config = dict(
    n_kv_head=2,
    qk_norm=True,
    init='normal',
    init_std_o=0.0,
    init_std_down=0.0,
    weight_decay=0.088,
    schedule='wsd',
    doc_mask=True,
)
Each number is 200 + 30 x the weight over the matrix's rms, rounded and kept within 0 to 999. Layers, rows and columns count from 0.

# k: layer 4 attention key, 128x128, rms 0.183, rows 83-109, columns 0-127
# q: layer 4 attention query, 128x128, rms 0.204, rows 84-110, columns 0-127
k83,171,186,182,209,245,173,184,267,191,227,241,255,164,263,229,247,214,209,164,259,129,197,217,200,204,229,146,192,179,153,197,220,187,170,204,162,184,208,196,209,234,193,184,210,199,201,147,166,194,181,165,179,217,200,180,190,165,192,173,183,211,153,230,206,185,247,188,199,221,194,250,218,187,241,151,157,180,228,181,214,213,202,167,166,165,197,240,187,271,216,161,180,219,248,194,181,239,152,192,178,138,236,208,205,295,161,239,225,170,131,192,202,167,235,206,188,220,243,213,249,186,193,196,228,248,188,253,219
q84,193,181,203,252,213,196,196,200,258,215,187,203,224,213,177,213,209,206,211,160,222,239,188,209,143,145,195,205,208,234,228,178,218,215,240,229,207,147,210,179,190,231,219,199,222,209,186,178,180,167,202,211,181,236,171,234,171,207,172,255,184,207,225,230,190,225,209,168,254,264,160,175,197,242,190,214,225,195,197,203,220,158,186,166,260,180,178,216,173,168,231,224,194,192,232,214,188,177,228,188,224,193,216,225,147,195,190,151,181,145,206,201,228,158,225,183,227,205,226,186,195,240,223,215,161,216,188,190
k84,218,206,218,230,200,171,200,174,174,212,163,240,145,210,180,198,228,263,176,213,232,218,216,226,148,183,165,182,164,220,191,208,182,180,222,202,156,171,152,251,217,224,133,193,213,199,183,193,142,173,206,212,239,235,183,179,174,201,215,168,181,209,226,193,236,221,232,188,205,197,189,194,171,174,182,221,199,242,215,147,187,187,220,168,174,226,172,204,246,146,242,223,236,216,242,194,179,176,187,167,176,236,187,194,238,158,192,166,185,231,223,194,189,209,189,246,207,168,167,192,169,189,204,159,183,149,238,184
q85,198,211,168,157,197,184,196,195,191,140,166,198,186,228,191,221,169,191,193,229,163,152,220,209,251,243,219,210,193,176,200,174,185,197,178,205,206,199,163,197,168,183,215,195,226,181,158,223,239,214,180,199,233,179,125,157,164,158,192,189,193,207,184,217,196,231,162,199,186,208,210,167,188,194,210,111,226,251,171,216,194,218,212,207,199,211,191,170,197,192,191,169,173,195,135,208,205,220,223,194,189,213,163,207,171,246,229,182,194,202,197,168,191,216,162,228,196,167,131,204,262,166,184,159,231,195,205,224
k85,201,261,207,151,209,185,231,203,192,151,202,192,195,171,207,146,187,189,157,201,152,195,154,202,210,203,180,243,152,190,222,191,160,226,196,185,225,195,195,205,151,187,248,239,266,181,198,135,252,202,184,191,183,155,176,207,241,171,181,204,223,219,190,192,276,190,154,268,207,205,171,227,179,229,220,141,230,198,209,175,202,217,225,181,239,156,170,212,213,212,164,218,151,203,281,217,173,220,228,178,214,182,144,197,174,249,220,191,181,183,198,200,214,204,198,133,223,216,211,262,178,177,124,203,217,206,160,219
q86,228,189,227,200,176,251,161,174,206,188,188,167,172,182,168,199,132,235,214,125,219,188,190,208,220,168,202,209,196,215,222,206,215,245,196,153,190,230,206,205,176,172,154,184,212,232,204,226,163,207,183,195,203,176,199,222,159,173,204,176,253,161,180,234,163,174,233,195,183,236,165,197,228,238,190,161,183,183,185,207,159,167,230,165,216,227,218,221,191,206,221,171,248,204,195,208,212,224,217,174,188,204,213,181,217,172,218,199,219,161,171,216,198,210,239,241,165,154,168,209,180,182,215,177,237,190,225,171
k86,243,183,208,164,91,219,140,194,214,144,189,151,190,179,136,203,206,238,208,207,190,170,193,234,192,175,212,191,196,188,189,214,192,239,234,220,161,230,199,191,202,209,195,215,223,219,171,215,161,214,202,183,210,221,185,204,186,184,210,203,207,184,190,177,226,175,267,185,181,200,197,189,205,209,172,208,215,199,157,232,159,175,178,194,171,220,165,176,213,180,267,172,202,196,168,184,203,153,174,181,198,254,214,173,227,191,211,189,162,209,250,222,162,213,218,225,194,193,180,181,189,241,213,215,216,178,236,204
q87,194,210,177,193,229,203,212,223,192,232,256,235,189,196,227,216,208,204,194,178,238,167,182,178,179,192,174,245,173,189,245,235,155,166,194,198,235,232,221,195,181,191,146,195,206,175,170,198,221,187,205,230,194,220,193,230,198,242,197,185,200,203,229,183,206,206,145,215,229,256,218,164,196,189,221,197,217,149,231,198,174,197,193,211,183,162,168,219,219,160,180,164,203,213,212,221,220,191,214,222,234,178,220,199,271,133,185,193,234,172,164,233,159,261,225,244,229,250,231,169,197,225,161,182,244,219,184,179
k87,187,226,193,265,262,154,225,251,185,253,186,296,176,197,243,279,204,170,172,183,208,199,215,221,209,226,195,209,178,213,191,196,233,168,212,201,223,174,213,197,192,191,206,201,209,205,199,201,243,201,171,215,193,185,219,244,197,249,221,193,179,223,199,224,182,218,157,166,173,228,202,182,218,192,213,205,249,209,237,179,200,239,194,151,177,204,164,195,204,193,178,208,193,230,173,217,181,179,223,188,202,170,145,225,202,208,209,175,176,195,173,186,169,182,189,180,215,220,235,167,175,206,180,172,191,193,184,171
q88,184,179,197,208,211,215,247,164,197,226,203,176,219,210,226,208,199,170,243,190,204,253,182,217,172,185,197,215,171,165,150,183,198,177,260,152,192,183,195,241,241,191,228,183,223,222,197,210,203,154,205,218,168,221,241,204,201,277,207,133,258,166,219,195,153,192,189,216,190,166,187,239,198,209,174,184,228,181,201,197,183,189,200,174,191,192,243,221,193,246,209,180,202,198,263,199,141,225,196,234,226,182,243,184,110,225,207,190,226,176,212,197,198,122,147,182,230,174,237,228,179,146,193,190,226,173,233,166
k88,203,174,236,228,246,178,242,135,211,234,196,171,194,198,205,222,158,222,210,129,221,247,196,182,222,194,249,176,227,211,193,212,228,167,188,197,151,222,212,197,235,234,204,253,160,194,206,222,134,164,228,140,212,193,206,186,211,212,196,197,214,189,214,257,196,209,231,182,214,185,220,204,185,193,264,223,195,198,206,184,227,209,162,193,182,200,245,207,158,234,210,153,178,187,183,254,169,211,203,229,224,202,231,187,133,203,233,197,189,197,234,185,205,217,249,228,200,201,230,257,170,170,203,238,194,152,223,198
q89,256,171,189,257,202,208,181,204,185,199,200,177,163,174,206,183,248,181,177,235,258,304,184,200,173,172,213,187,229,216,167,239,227,178,208,219,212,178,263,211,211,201,258,229,167,273,213,191,120,200,191,187,195,250,202,169,193,157,185,184,205,230,217,195,179,177,256,210,182,174,199,206,158,206,209,187,186,237,182,199,198,176,228,160,168,173,200,183,211,203,229,253,238,199,190,223,192,208,222,204,137,209,201,215,193,196,214,240,154,182,199,189,222,143,186,183,175,228,190,175,200,206,242,186,132,215,218,192
k89,227,138,174,235,192,186,207,164,157,194,209,199,207,254,215,179,241,261,231,239,204,224,218,218,196,201,198,209,194,215,152,205,154,232,223,242,199,264,284,218,218,206,195,214,207,232,185,223,153,193,177,177,240,240,180,190,168,185,244,133,176,173,201,157,174,187,231,198,185,198,225,201,192,185,183,175,206,214,206,265,249,174,200,185,159,213,238,205,201,222,229,238,235,152,193,233,174,161,189,207,147,254,266,216,272,190,195,203,217,141,231,233,209,196,240,225,193,208,210,210,206,217,182,217,185,252,250,197
q90,126,248,220,180,240,111,212,244,206,231,222,264,260,235,235,210,209,127,218,227,224,249,230,251,237,266,145,184,242,192,127,215,208,167,228,160,161,153,168,193,203,178,193,236,149,138,219,203,280,208,216,183,196,199,127,179,185,225,241,180,143,258,248,244,240,247,221,269,149,167,173,257,179,165,299,234,225,256,209,177,234,206,142,190,224,133,207,173,237,138,189,171,137,229,165,211,222,204,232,145,255,128,161,294,233,220,217,143,128,229,182,192,159,224,154,235,224,164,186,210,301,175,178,168,164,230,140,172
k90,155,234,156,226,272,185,202,205,181,206,209,248,184,206,254,202,187,151,171,196,210,229,198,201,222,212,183,224,173,208,232,178,190,189,200,146,205,198,203,211,219,182,209,154,188,194,214,224,283,202,141,216,178,167,176,207,217,185,184,208,228,171,220,196,195,247,184,203,224,192,219,204,195,203,228,195,201,214,197,183,210,195,171,197,220,170,215,208,194,238,164,260,142,219,233,202,185,252,215,193,205,141,205,226,236,197,218,207,207,183,175,206,210,193,189,190,194,205,241,249,219,199,156,162,215,217,211,197
q91,182,198,192,227,194,167,221,201,207,168,182,184,242,201,193,205,180,209,203,194,237,199,209,217,208,210,186,207,206,178,169,199,233,244,219,189,199,169,213,211,179,209,175,178,225,170,245,212,228,241,153,193,196,156,252,183,128,185,182,194,233,170,220,255,192,197,212,196,229,157,184,228,228,193,183,156,193,247,164,224,138,153,214,182,193,193,176,235,172,157,214,221,228,185,138,176,182,232,202,191,216,191,187,221,181,174,206,228,190,201,220,225,189,182,234,264,202,199,197,202,200,129,227,195,228,175,211,185
k91,230,153,191,228,157,249,211,163,246,172,216,124,267,158,106,148,140,226,223,152,236,211,182,154,186,162,274,232,237,184,223,175,191,260,235,184,193,172,168,182,213,255,216,148,223,225,260,263,214,189,244,200,194,171,230,203,201,155,205,206,207,208,147,178,210,185,249,181,249,166,191,152,201,194,181,205,191,200,166,196,189,191,216,259,176,197,228,222,151,226,223,203,191,180,215,144,163,219,178,207,229,233,233,215,210,149,171,256,187,221,219,233,234,191,252,202,172,170,242,204,170,204,233,207,190,226,237,188
q92,173,177,185,223,215,201,204,217,180,228,231,194,270,185,214,225,196,224,203,242,194,284,179,248,178,205,178,205,226,183,232,218,174,136,253,211,189,190,185,249,149,248,215,213,212,178,203,186,190,160,211,260,222,198,174,231,164,266,198,173,176,157,218,187,224,206,197,187,214,228,218,197,244,244,256,154,231,194,186,197,182,169,213,210,149,181,212,231,189,147,222,181,224,184,213,189,183,187,171,192,230,189,222,209,138,187,238,201,220,179,202,171,148,133,156,223,264,239,212,159,224,185,216,179,220,179,196,173
k92,205,175,164,267,236,199,208,204,188,221,191,209,145,251,217,217,154,244,180,180,216,215,181,210,217,185,228,235,212,177,190,195,181,205,206,175,190,200,218,236,220,207,211,166,185,163,192,247,172,144,204,174,200,220,193,262,198,174,215,197,193,187,205,213,223,198,211,170,286,191,237,234,197,203,219,228,236,179,204,177,220,256,201,206,125,207,189,186,160,200,207,199,196,143,225,183,164,195,202,197,202,201,199,226,165,179,222,251,221,226,180,222,209,195,222,172,191,205,209,206,167,188,191,218,152,200,219,206
q93,227,179,206,221,191,183,203,241,175,193,231,213,188,192,204,168,204,229,201,171,224,219,207,177,196,184,190,217,211,221,220,241,231,158,123,222,151,222,185,179,196,211,201,199,209,262,207,190,145,215,185,161,213,195,211,216,198,215,193,218,171,206,179,182,241,203,191,262,178,190,214,187,159,254,181,255,205,170,202,264,200,189,193,210,190,190,177,164,194,259,216,183,221,195,114,135,204,172,188,232,209,204,192,147,221,237,209,206,198,182,184,217,213,163,201,205,163,154,179,218,163,251,243,211,204,236,168,197
k93,213,197,228,226,145,279,158,252,192,160,248,245,214,208,183,163,225,223,207,166,248,206,235,201,182,211,174,173,174,221,198,216,154,202,169,232,217,179,215,161,215,223,226,232,212,231,220,218,185,207,196,221,206,225,207,180,186,237,218,219,205,205,209,135,182,241,193,202,170,195,161,209,181,184,189,189,194,159,169,258,187,169,241,182,184,215,181,194,238,191,245,223,207,111,165,162,198,198,246,239,176,176,159,215,229,246,135,198,217,192,197,190,232,224,141,244,192,242,173,225,232,199,248,193,207,203,202,224
q94,140,265,274,164,169,176,228,190,245,177,198,181,170,194,184,185,219,225,225,157,220,159,191,167,206,216,233,222,184,192,143,151,252,229,200,120,152,259,154,142,255,169,183,145,221,173,193,181,299,264,210,160,171,188,223,206,163,188,213,233,283,193,198,166,223,197,187,224,193,128,211,222,189,185,186,244,237,208,195,191,175,233,185,229,280,189,191,174,199,268,193,197,149,171,158,176,214,238,210,248,162,198,193,185,209,245,242,181,200,279,197,254,192,217,224,176,207,145,149,224,174,104,204,137,250,251,170,209
k94,173,220,252,174,175,205,150,115,224,159,181,186,221,100,174,181,171,206,205,130,199,199,230,191,216,210,254,199,234,167,219,199,149,151,234,161,163,142,179,183,202,202,266,182,130,228,232,228,249,242,193,199,166,112,187,184,185,235,167,282,243,217,228,207,210,168,186,275,177,162,220,159,225,176,237,200,148,252,180,160,127,170,204,188,323,170,217,240,224,202,213,189,204,206,210,152,201,237,210,127,202,198,154,256,198,219,133,161,173,237,178,222,189,208,155,207,164,221,200,241,217,174,252,202,257,184,221,229
q95,244,202,168,195,178,187,237,185,197,197,239,204,182,182,208,200,208,184,194,193,223,166,200,152,216,256,178,264,125,155,191,193,155,237,216,263,207,219,222,208,164,179,215,226,183,210,141,205,205,198,130,183,156,194,225,196,212,176,175,184,241,218,190,233,189,207,221,194,198,175,186,168,260,132,179,130,208,223,198,199,172,217,241,244,159,162,192,211,182,173,221,160,215,210,188,255,136,196,179,173,167,222,221,221,219,220,165,210,193,173,177,207,178,160,171,227,193,167,149,151,239,171,224,204,184,226,218,210
k95,182,241,206,221,210,170,181,186,174,174,261,183,212,227,216,209,182,154,196,245,219,178,200,147,241,231,207,240,190,166,217,209,204,202,235,197,252,241,199,220,136,258,250,250,195,239,206,197,160,212,191,217,198,196,159,222,218,224,202,207,195,226,177,181,227,211,232,173,152,223,139,183,217,166,223,150,240,236,177,145,264,198,165,224,228,187,223,221,167,250,236,200,248,216,192,253,160,198,199,211,257,159,167,234,133,204,189,181,153,162,189,238,211,172,213,172,191,227,190,191,191,211,181,238,174,240,182,181
q96,165,151,157,164,200,197,233,219,202,206,185,222,200,213,191,183,206,187,152,206,211,190,203,195,168,244,203,232,145,207,222,189,193,157,182,183,194,205,133,237,188,189,197,222,259,182,181,286,248,222,194,239,206,185,225,192,211,264,200,200,232,218,182,246,185,213,155,222,176,203,194,166,200,219,212,238,187,156,202,190,135,189,165,216,198,224,152,224,200,148,173,183,225,219,143,167,178,251,171,188,249,186,206,208,194,245,251,222,171,187,193,224,185,156,145,173,206,183,196,189,208,155,182,215,256,174,192,226
k96,145,202,191,207,201,193,251,191,254,206,211,186,188,172,187,210,193,178,185,135,245,217,194,181,197,181,219,242,186,156,204,189,188,171,139,172,185,165,251,205,227,266,236,193,206,200,185,190,233,229,236,208,193,203,207,238,231,202,181,177,194,230,152,201,177,160,219,182,205,193,195,209,218,166,215,182,193,189,176,208,234,164,206,170,205,172,226,233,157,168,173,208,195,201,246,229,198,279,216,236,222,96,193,249,135,230,182,230,203,214,177,208,272,212,184,189,182,197,205,226,228,163,191,219,176,160,134,199
q97,180,200,201,206,185,192,208,226,188,215,171,199,216,202,213,208,153,202,180,183,161,187,214,203,225,245,206,224,216,197,292,201,173,168,199,179,210,236,181,169,178,221,129,212,209,209,189,191,204,186,242,202,257,182,176,260,133,199,189,196,204,161,162,141,210,151,211,164,195,245,261,196,196,205,234,168,220,165,190,256,201,215,218,228,146,218,225,203,141,204,185,182,188,215,197,166,169,189,187,223,222,225,182,160,175,197,203,193,235,158,172,198,200,190,200,295,219,226,199,160,205,202,208,205,252,199,186,217
k97,237,191,173,274,181,150,216,216,218,127,200,235,215,211,194,244,173,250,157,162,197,163,178,198,211,211,197,196,165,203,240,162,218,230,212,202,202,173,196,199,134,196,254,242,210,188,211,156,181,171,213,212,199,164,188,216,175,206,211,253,226,237,141,194,268,167,161,228,223,197,196,215,197,212,194,239,257,168,188,229,126,194,238,183,160,151,113,178,189,146,206,197,175,152,206,146,220,183,266,210,219,214,166,164,148,220,209,194,165,292,217,256,188,156,151,165,202,179,190,158,161,222,227,209,161,204,174,236
q98,197,163,151,212,216,205,216,181,191,240,217,217,232,181,196,184,221,198,212,207,228,226,244,251,177,170,187,144,131,177,217,234,176,198,207,306,205,195,203,244,183,194,233,211,202,231,231,181,145,163,201,193,183,218,227,215,229,218,166,209,183,236,232,188,222,207,213,221,208,219,194,152,207,225,205,199,185,165,199,218,245,203,212,162,155,200,251,184,187,142,213,217,197,209,182,188,211,156,185,167,252,219,189,219,229,231,190,198,179,205,184,177,201,206,187,180,198,238,214,213,238,246,193,223,157,208,179,213
k98,141,173,125,226,194,269,184,213,169,208,239,243,199,283,185,217,256,224,202,253,215,188,188,200,213,163,166,169,180,214,207,231,180,173,181,173,253,276,171,207,235,211,201,163,176,137,190,271,177,152,223,235,229,270,211,205,272,222,171,107,143,157,186,186,188,253,205,147,249,189,240,225,157,214,167,154,203,221,216,200,283,178,167,192,173,217,213,237,178,221,191,190,171,162,190,249,193,180,147,201,165,214,255,192,241,190,214,200,254,172,203,199,208,163,231,253,236,235,200,233,196,213,204,157,229,186,210,168
q99,202,141,185,174,211,204,198,217,218,203,206,218,262,186,206,169,161,191,205,195,201,155,268,197,213,225,140,182,132,135,233,207,199,187,200,260,220,224,148,220,143,201,172,217,216,143,213,201,206,217,187,200,195,194,222,211,260,219,176,226,196,226,211,230,241,215,154,208,216,216,224,139,231,173,257,209,191,130,225,168,175,232,196,181,211,237,202,210,188,110,202,211,187,221,188,179,244,129,178,224,222,185,175,206,239,185,185,219,254,256,184,159,192,229,210,204,206,238,180,240,255,213,159,195,195,209,223,196
k99,167,221,170,222,187,280,219,212,257,214,234,232,171,246,187,168,196,176,216,206,206,147,174,215,171,192,185,207,183,175,235,183,260,241,220,141,215,228,179,201,241,194,241,121,220,187,255,232,236,186,205,237,160,237,237,279,243,198,215,196,178,162,183,179,181,182,221,135,219,207,174,253,208,176,175,182,200,172,200,205,222,218,173,227,169,239,205,253,188,215,167,169,182,231,145,186,201,233,166,221,222,203,204,232,188,219,184,241,226,175,161,210,190,161,241,215,201,263,197,193,209,205,210,184,201,198,200,199
q100,205,166,194,223,190,210,192,250,210,232,211,222,201,194,200,207,243,208,170,196,223,233,217,179,165,207,200,210,195,181,264,228,202,199,194,259,231,264,212,139,180,209,162,227,211,192,191,205,178,196,188,196,242,231,166,246,200,240,184,223,244,234,198,165,177,232,172,202,222,222,244,185,215,178,223,269,213,173,215,214,158,177,184,201,169,231,234,230,176,169,240,260,204,215,209,188,221,189,211,238,225,205,203,191,204,190,180,196,197,204,195,223,201,228,216,212,190,227,225,176,173,235,200,207,196,203,203,188
k100,208,171,190,261,199,220,200,221,215,212,237,245,220,251,201,235,230,196,177,238,207,191,230,285,188,140,186,167,107,194,206,208,226,232,217,215,226,201,205,229,137,198,214,175,212,196,203,153,183,238,192,222,236,260,185,229,176,247,206,170,128,221,158,157,135,167,197,242,170,212,196,225,230,188,157,227,210,219,209,225,133,215,218,183,203,227,193,209,211,203,224,243,202,196,188,200,201,191,208,156,197,221,196,197,151,185,209,197,165,194,165,256,218,167,124,221,163,201,189,178,178,217,191,183,192,177,202,207
q101,233,181,204,269,190,223,213,253,174,234,233,184,252,186,203,173,176,162,197,167,221,186,222,196,227,208,188,205,250,194,219,253,147,228,181,210,95,195,197,185,144,234,204,167,167,160,157,209,176,204,146,215,219,209,235,186,222,197,223,184,204,220,229,232,213,196,209,169,158,240,177,204,217,142,188,231,238,200,222,206,175,214,213,210,136,210,202,197,172,177,163,171,242,231,144,178,241,169,219,219,248,199,197,226,191,124,184,203,221,166,171,215,180,197,209,235,242,227,207,181,153,135,198,207,182,198,194,191
k101,234,219,173,231,203,174,191,268,254,216,203,215,171,286,196,217,253,189,173,204,210,176,210,140,228,241,218,202,260,208,212,223,204,198,199,270,183,167,226,200,246,220,223,180,256,142,227,221,189,159,159,192,220,222,185,208,253,233,195,196,215,237,181,175,212,250,190,165,213,212,187,225,210,199,195,224,221,187,140,195,156,186,201,234,179,215,154,178,221,258,261,219,173,192,132,190,229,146,191,217,225,190,179,200,184,183,241,253,168,228,178,239,186,128,221,221,190,179,226,147,222,220,172,190,188,230,206,198
q102,220,243,245,240,219,186,173,215,238,264,254,230,242,244,200,206,210,176,235,122,246,224,235,196,209,199,187,234,231,130,264,195,186,183,201,228,112,180,234,196,157,209,133,208,199,183,214,185,222,157,243,220,201,145,195,260,231,171,169,243,154,255,219,233,189,259,170,150,176,233,200,226,296,178,168,190,191,260,153,163,256,218,174,225,202,189,162,275,203,222,196,221,173,181,183,163,267,209,238,211,187,174,201,183,237,174,269,175,257,193,170,224,196,247,183,191,221,219,213,136,266,180,238,231,203,253,118,184
k102,193,193,219,198,193,180,153,215,213,178,202,226,175,172,178,218,200,261,197,198,226,202,193,190,197,167,192,146,195,200,250,215,220,161,175,233,177,155,198,197,225,222,130,222,179,219,192,178,214,232,172,206,189,176,185,167,169,205,194,169,203,239,203,221,249,246,219,234,190,209,187,219,171,185,200,204,202,229,199,216,170,146,206,165,227,176,194,211,202,122,231,224,226,261,228,151,225,224,181,176,222,156,164,232,198,192,199,159,174,244,216,192,178,217,178,171,195,174,138,216,168,164,195,175,203,180,184,198
q103,220,244,267,189,202,241,190,218,203,147,219,188,252,198,215,223,213,217,222,187,205,222,166,210,226,271,336,186,193,217,127,182,197,208,189,51,166,212,207,128,223,192,112,184,148,95,192,199,230,243,253,184,214,206,225,234,192,169,237,169,295,208,193,175,141,187,182,215,181,109,310,223,197,184,151,260,217,218,180,198,245,212,90,249,218,189,187,144,251,142,204,148,127,147,215,224,210,256,168,289,139,141,209,177,218,265,255,187,286,223,216,232,159,159,260,201,227,69,76,202,232,168,205,146,310,251,175,95
k103,209,221,125,208,229,153,170,208,164,181,195,203,223,228,191,215,218,262,224,237,202,142,191,208,233,154,184,189,154,180,252,241,222,127,163,260,214,220,206,227,202,175,144,263,223,162,171,172,188,136,177,156,263,139,155,168,217,189,183,175,185,216,201,213,221,302,233,228,271,189,187,154,176,211,252,181,243,268,182,164,172,183,189,212,164,183,146,154,159,221,247,241,176,195,243,173,189,219,161,192,238,174,162,186,218,200,218,161,156,239,220,173,214,157,178,157,152,161,229,236,206,197,138,201,137,173,192,174
q104,244,220,197,265,195,211,214,218,179,234,257,186,220,190,186,186,261,185,160,219,224,240,180,216,165,164,213,194,187,198,188,261,188,222,183,199,194,181,223,179,221,199,243,189,148,224,235,201,181,228,182,165,149,199,248,169,187,182,182,213,223,258,214,197,226,248,219,204,212,197,203,233,153,168,172,205,221,229,170,164,191,200,189,173,175,183,182,144,203,184,222,198,226,214,216,191,213,207,228,160,161,222,159,222,188,169,211,217,163,194,196,218,211,156,174,171,242,222,188,181,182,156,239,214,128,212,186,180
k104,223,222,151,220,214,184,137,184,206,262,229,209,200,249,196,226,291,253,151,249,176,220,223,179,251,199,179,211,210,215,175,253,153,177,227,260,221,231,278,208,198,201,158,191,184,207,199,203,151,175,152,189,262,213,192,150,237,212,185,158,193,176,173,199,204,230,177,176,224,185,276,165,210,214,151,166,225,197,210,214,254,129,215,207,230,206,161,222,179,233,252,255,243,178,155,276,220,184,180,141,136,203,238,231,224,130,182,236,196,140,217,243,195,182,240,213,202,210,229,192,237,183,210,192,184,189,247,197
q105,233,234,233,192,201,174,156,189,244,169,185,187,210,204,234,230,205,210,162,232,151,233,175,211,219,193,237,214,184,186,198,168,217,172,205,163,228,234,193,173,238,128,237,204,216,220,159,181,216,245,235,167,252,216,172,291,225,207,205,205,204,218,214,146,212,200,164,208,211,177,194,231,205,222,178,193,211,187,191,215,190,177,224,184,199,155,192,164,207,234,206,224,149,211,232,199,234,198,159,259,210,189,248,181,182,198,263,148,171,235,179,238,233,239,193,204,169,200,183,220,192,200,237,205,223,233,196,219
k105,177,172,264,184,188,194,240,188,197,191,201,203,197,170,221,235,121,211,254,208,215,191,177,260,188,219,236,191,192,199,216,167,171,169,147,147,179,291,201,180,159,111,183,215,155,220,223,166,222,232,246,174,206,216,152,210,223,209,260,233,179,223,208,204,170,196,159,274,215,208,192,202,207,197,247,186,201,180,166,196,179,154,197,163,199,228,217,200,215,216,210,222,181,209,195,178,244,166,206,166,164,200,194,226,197,225,188,164,193,191,228,191,201,197,184,187,214,223,218,234,174,195,217,156,222,201,243,225
q106,238,203,218,197,199,199,192,210,195,198,214,205,151,175,179,237,170,198,167,173,175,236,235,202,212,225,194,201,241,190,209,176,239,186,149,172,237,232,267,185,134,166,199,235,189,215,206,208,239,234,180,175,137,170,210,231,239,205,191,210,259,210,188,205,134,217,277,162,227,242,203,200,205,253,182,179,210,160,193,174,154,196,204,253,193,175,220,168,183,227,234,253,198,216,221,203,164,251,199,214,189,213,217,227,244,240,234,195,158,216,238,206,186,200,199,217,169,222,208,211,220,221,190,236,205,226,208,209
k106,199,219,190,186,221,173,174,198,163,215,195,200,207,131,230,173,224,249,201,210,222,180,157,194,168,164,191,197,166,161,209,187,215,191,215,175,217,272,222,137,148,167,207,214,194,223,183,174,210,206,219,229,157,174,174,231,164,201,222,164,198,200,233,243,172,156,230,213,228,258,186,195,248,183,225,236,250,154,192,230,180,108,219,227,188,213,188,211,249,186,297,244,238,196,247,238,168,232,231,174,226,238,231,245,153,210,179,214,211,232,208,227,147,239,175,195,165,163,206,229,210,219,247,257,151,189,168,170
q107,191,272,184,154,194,180,178,181,229,177,200,210,202,229,215,214,227,244,180,181,183,204,224,252,196,217,223,220,259,216,214,197,244,176,174,244,264,171,186,198,208,191,215,200,264,193,226,166,221,224,199,188,220,183,171,138,180,157,244,194,161,189,200,187,180,194,196,172,219,186,201,179,176,252,156,214,195,209,149,202,167,156,208,222,252,199,148,202,189,184,238,227,199,197,196,249,183,229,170,228,201,212,195,208,217,166,217,203,153,215,212,227,198,267,200,224,161,213,213,178,208,176,192,205,231,209,198,203
k107,188,175,195,133,216,229,212,228,188,211,175,192,252,197,216,187,166,199,238,188,267,212,188,215,192,172,169,252,243,192,212,145,200,182,152,154,214,208,208,212,170,167,192,183,185,193,225,208,236,259,236,200,185,193,213,189,168,214,220,173,199,233,199,199,164,182,135,247,257,210,209,164,194,260,202,233,220,201,190,182,231,229,235,201,182,189,196,218,228,209,151,235,209,180,260,206,240,201,243,201,196,251,197,216,241,177,219,185,204,160,189,181,229,283,167,156,191,215,193,228,114,186,189,181,188,233,200,164
q108,168,184,200,191,190,231,269,194,136,215,175,208,154,203,200,185,242,167,236,214,225,188,191,204,131,188,233,206,190,188,196,135,175,214,248,221,172,222,153,244,239,197,220,183,226,178,259,237,226,167,200,222,159,260,213,180,208,219,137,159,234,237,235,202,191,210,154,228,219,150,165,158,202,182,236,232,171,222,243,174,183,203,133,225,263,182,160,240,193,147,204,192,223,199,233,205,173,221,214,205,174,202,220,187,168,209,213,221,222,227,203,182,192,205,204,177,225,215,224,187,226,226,165,155,193,182,197,184
k108,189,187,187,200,221,214,199,162,200,203,193,170,256,220,199,224,173,175,185,198,191,216,222,191,192,170,226,188,195,228,139,216,208,162,227,217,224,149,213,208,227,224,250,163,218,168,163,224,222,218,198,169,207,199,213,207,183,204,184,172,159,232,161,188,152,201,209,201,181,171,212,194,207,233,230,198,164,276,256,173,252,211,200,174,257,206,193,201,133,187,197,155,220,201,220,223,198,281,171,240,225,172,186,201,188,191,204,130,201,192,159,138,235,197,192,237,201,166,242,221,254,177,181,185,159,169,202,172
q109,179,233,193,144,204,198,212,159,198,171,219,196,194,193,203,212,156,154,239,157,211,187,194,199,219,231,252,228,187,191,187,170,219,206,226,168,214,180,193,181,165,170,227,201,241,217,215,209,209,217,239,235,185,207,201,169,187,167,235,239,179,163,236,237,231,199,145,218,221,197,200,186,229,228,234,188,228,250,166,179,225,194,243,144,249,182,184,259,244,200,190,138,165,183,171,210,182,177,219,191,137,172,197,203,185,204,254,201,177,188,173,179,247,237,211,146,212,177,208,213,190,193,187,133,217,187,199,235
k109,199,225,264,150,197,203,232,168,173,194,200,188,168,152,200,149,139,172,182,161,246,177,197,181,210,197,237,254,247,208,196,190,183,220,172,149,202,190,168,226,222,228,230,154,206,168,192,246,266,212,268,173,141,147,211,214,181,170,207,240,226,213,223,195,206,207,168,210,218,188,191,186,228,191,237,177,174,219,276,182,196,185,147,140,199,201,227,203,217,194,155,193,204,191,181,227,132,224,154,220,200,242,191,217,221,231,215,199,193,204,201,203,220,193,260,161,256,165,149,220,141,182,221,151,219,195,208,220
q110,172,220,211,228,199,141,202,212,229,274,238,247,257,197,213,197,199,158,228,143,293,199,225,214,237,244,178,181,208,170,162,242,206,160,235,157,131,243,190,171,124,161,169,263,163,122,208,186,253,168,192,207,202,191,163,244,208,249,270,179,171,276,254,244,200,309,141,227,191,179,228,294,216,180,249,243,222,255,224,124,242,257,191,230,197,164,203,224,255,137,188,210,142,229,216,230,239,238,235,174,205,154,214,236,254,172,169,144,199,226,191,177,188,235,218,252,238,148,196,198,252,225,196,122,224,199,184,131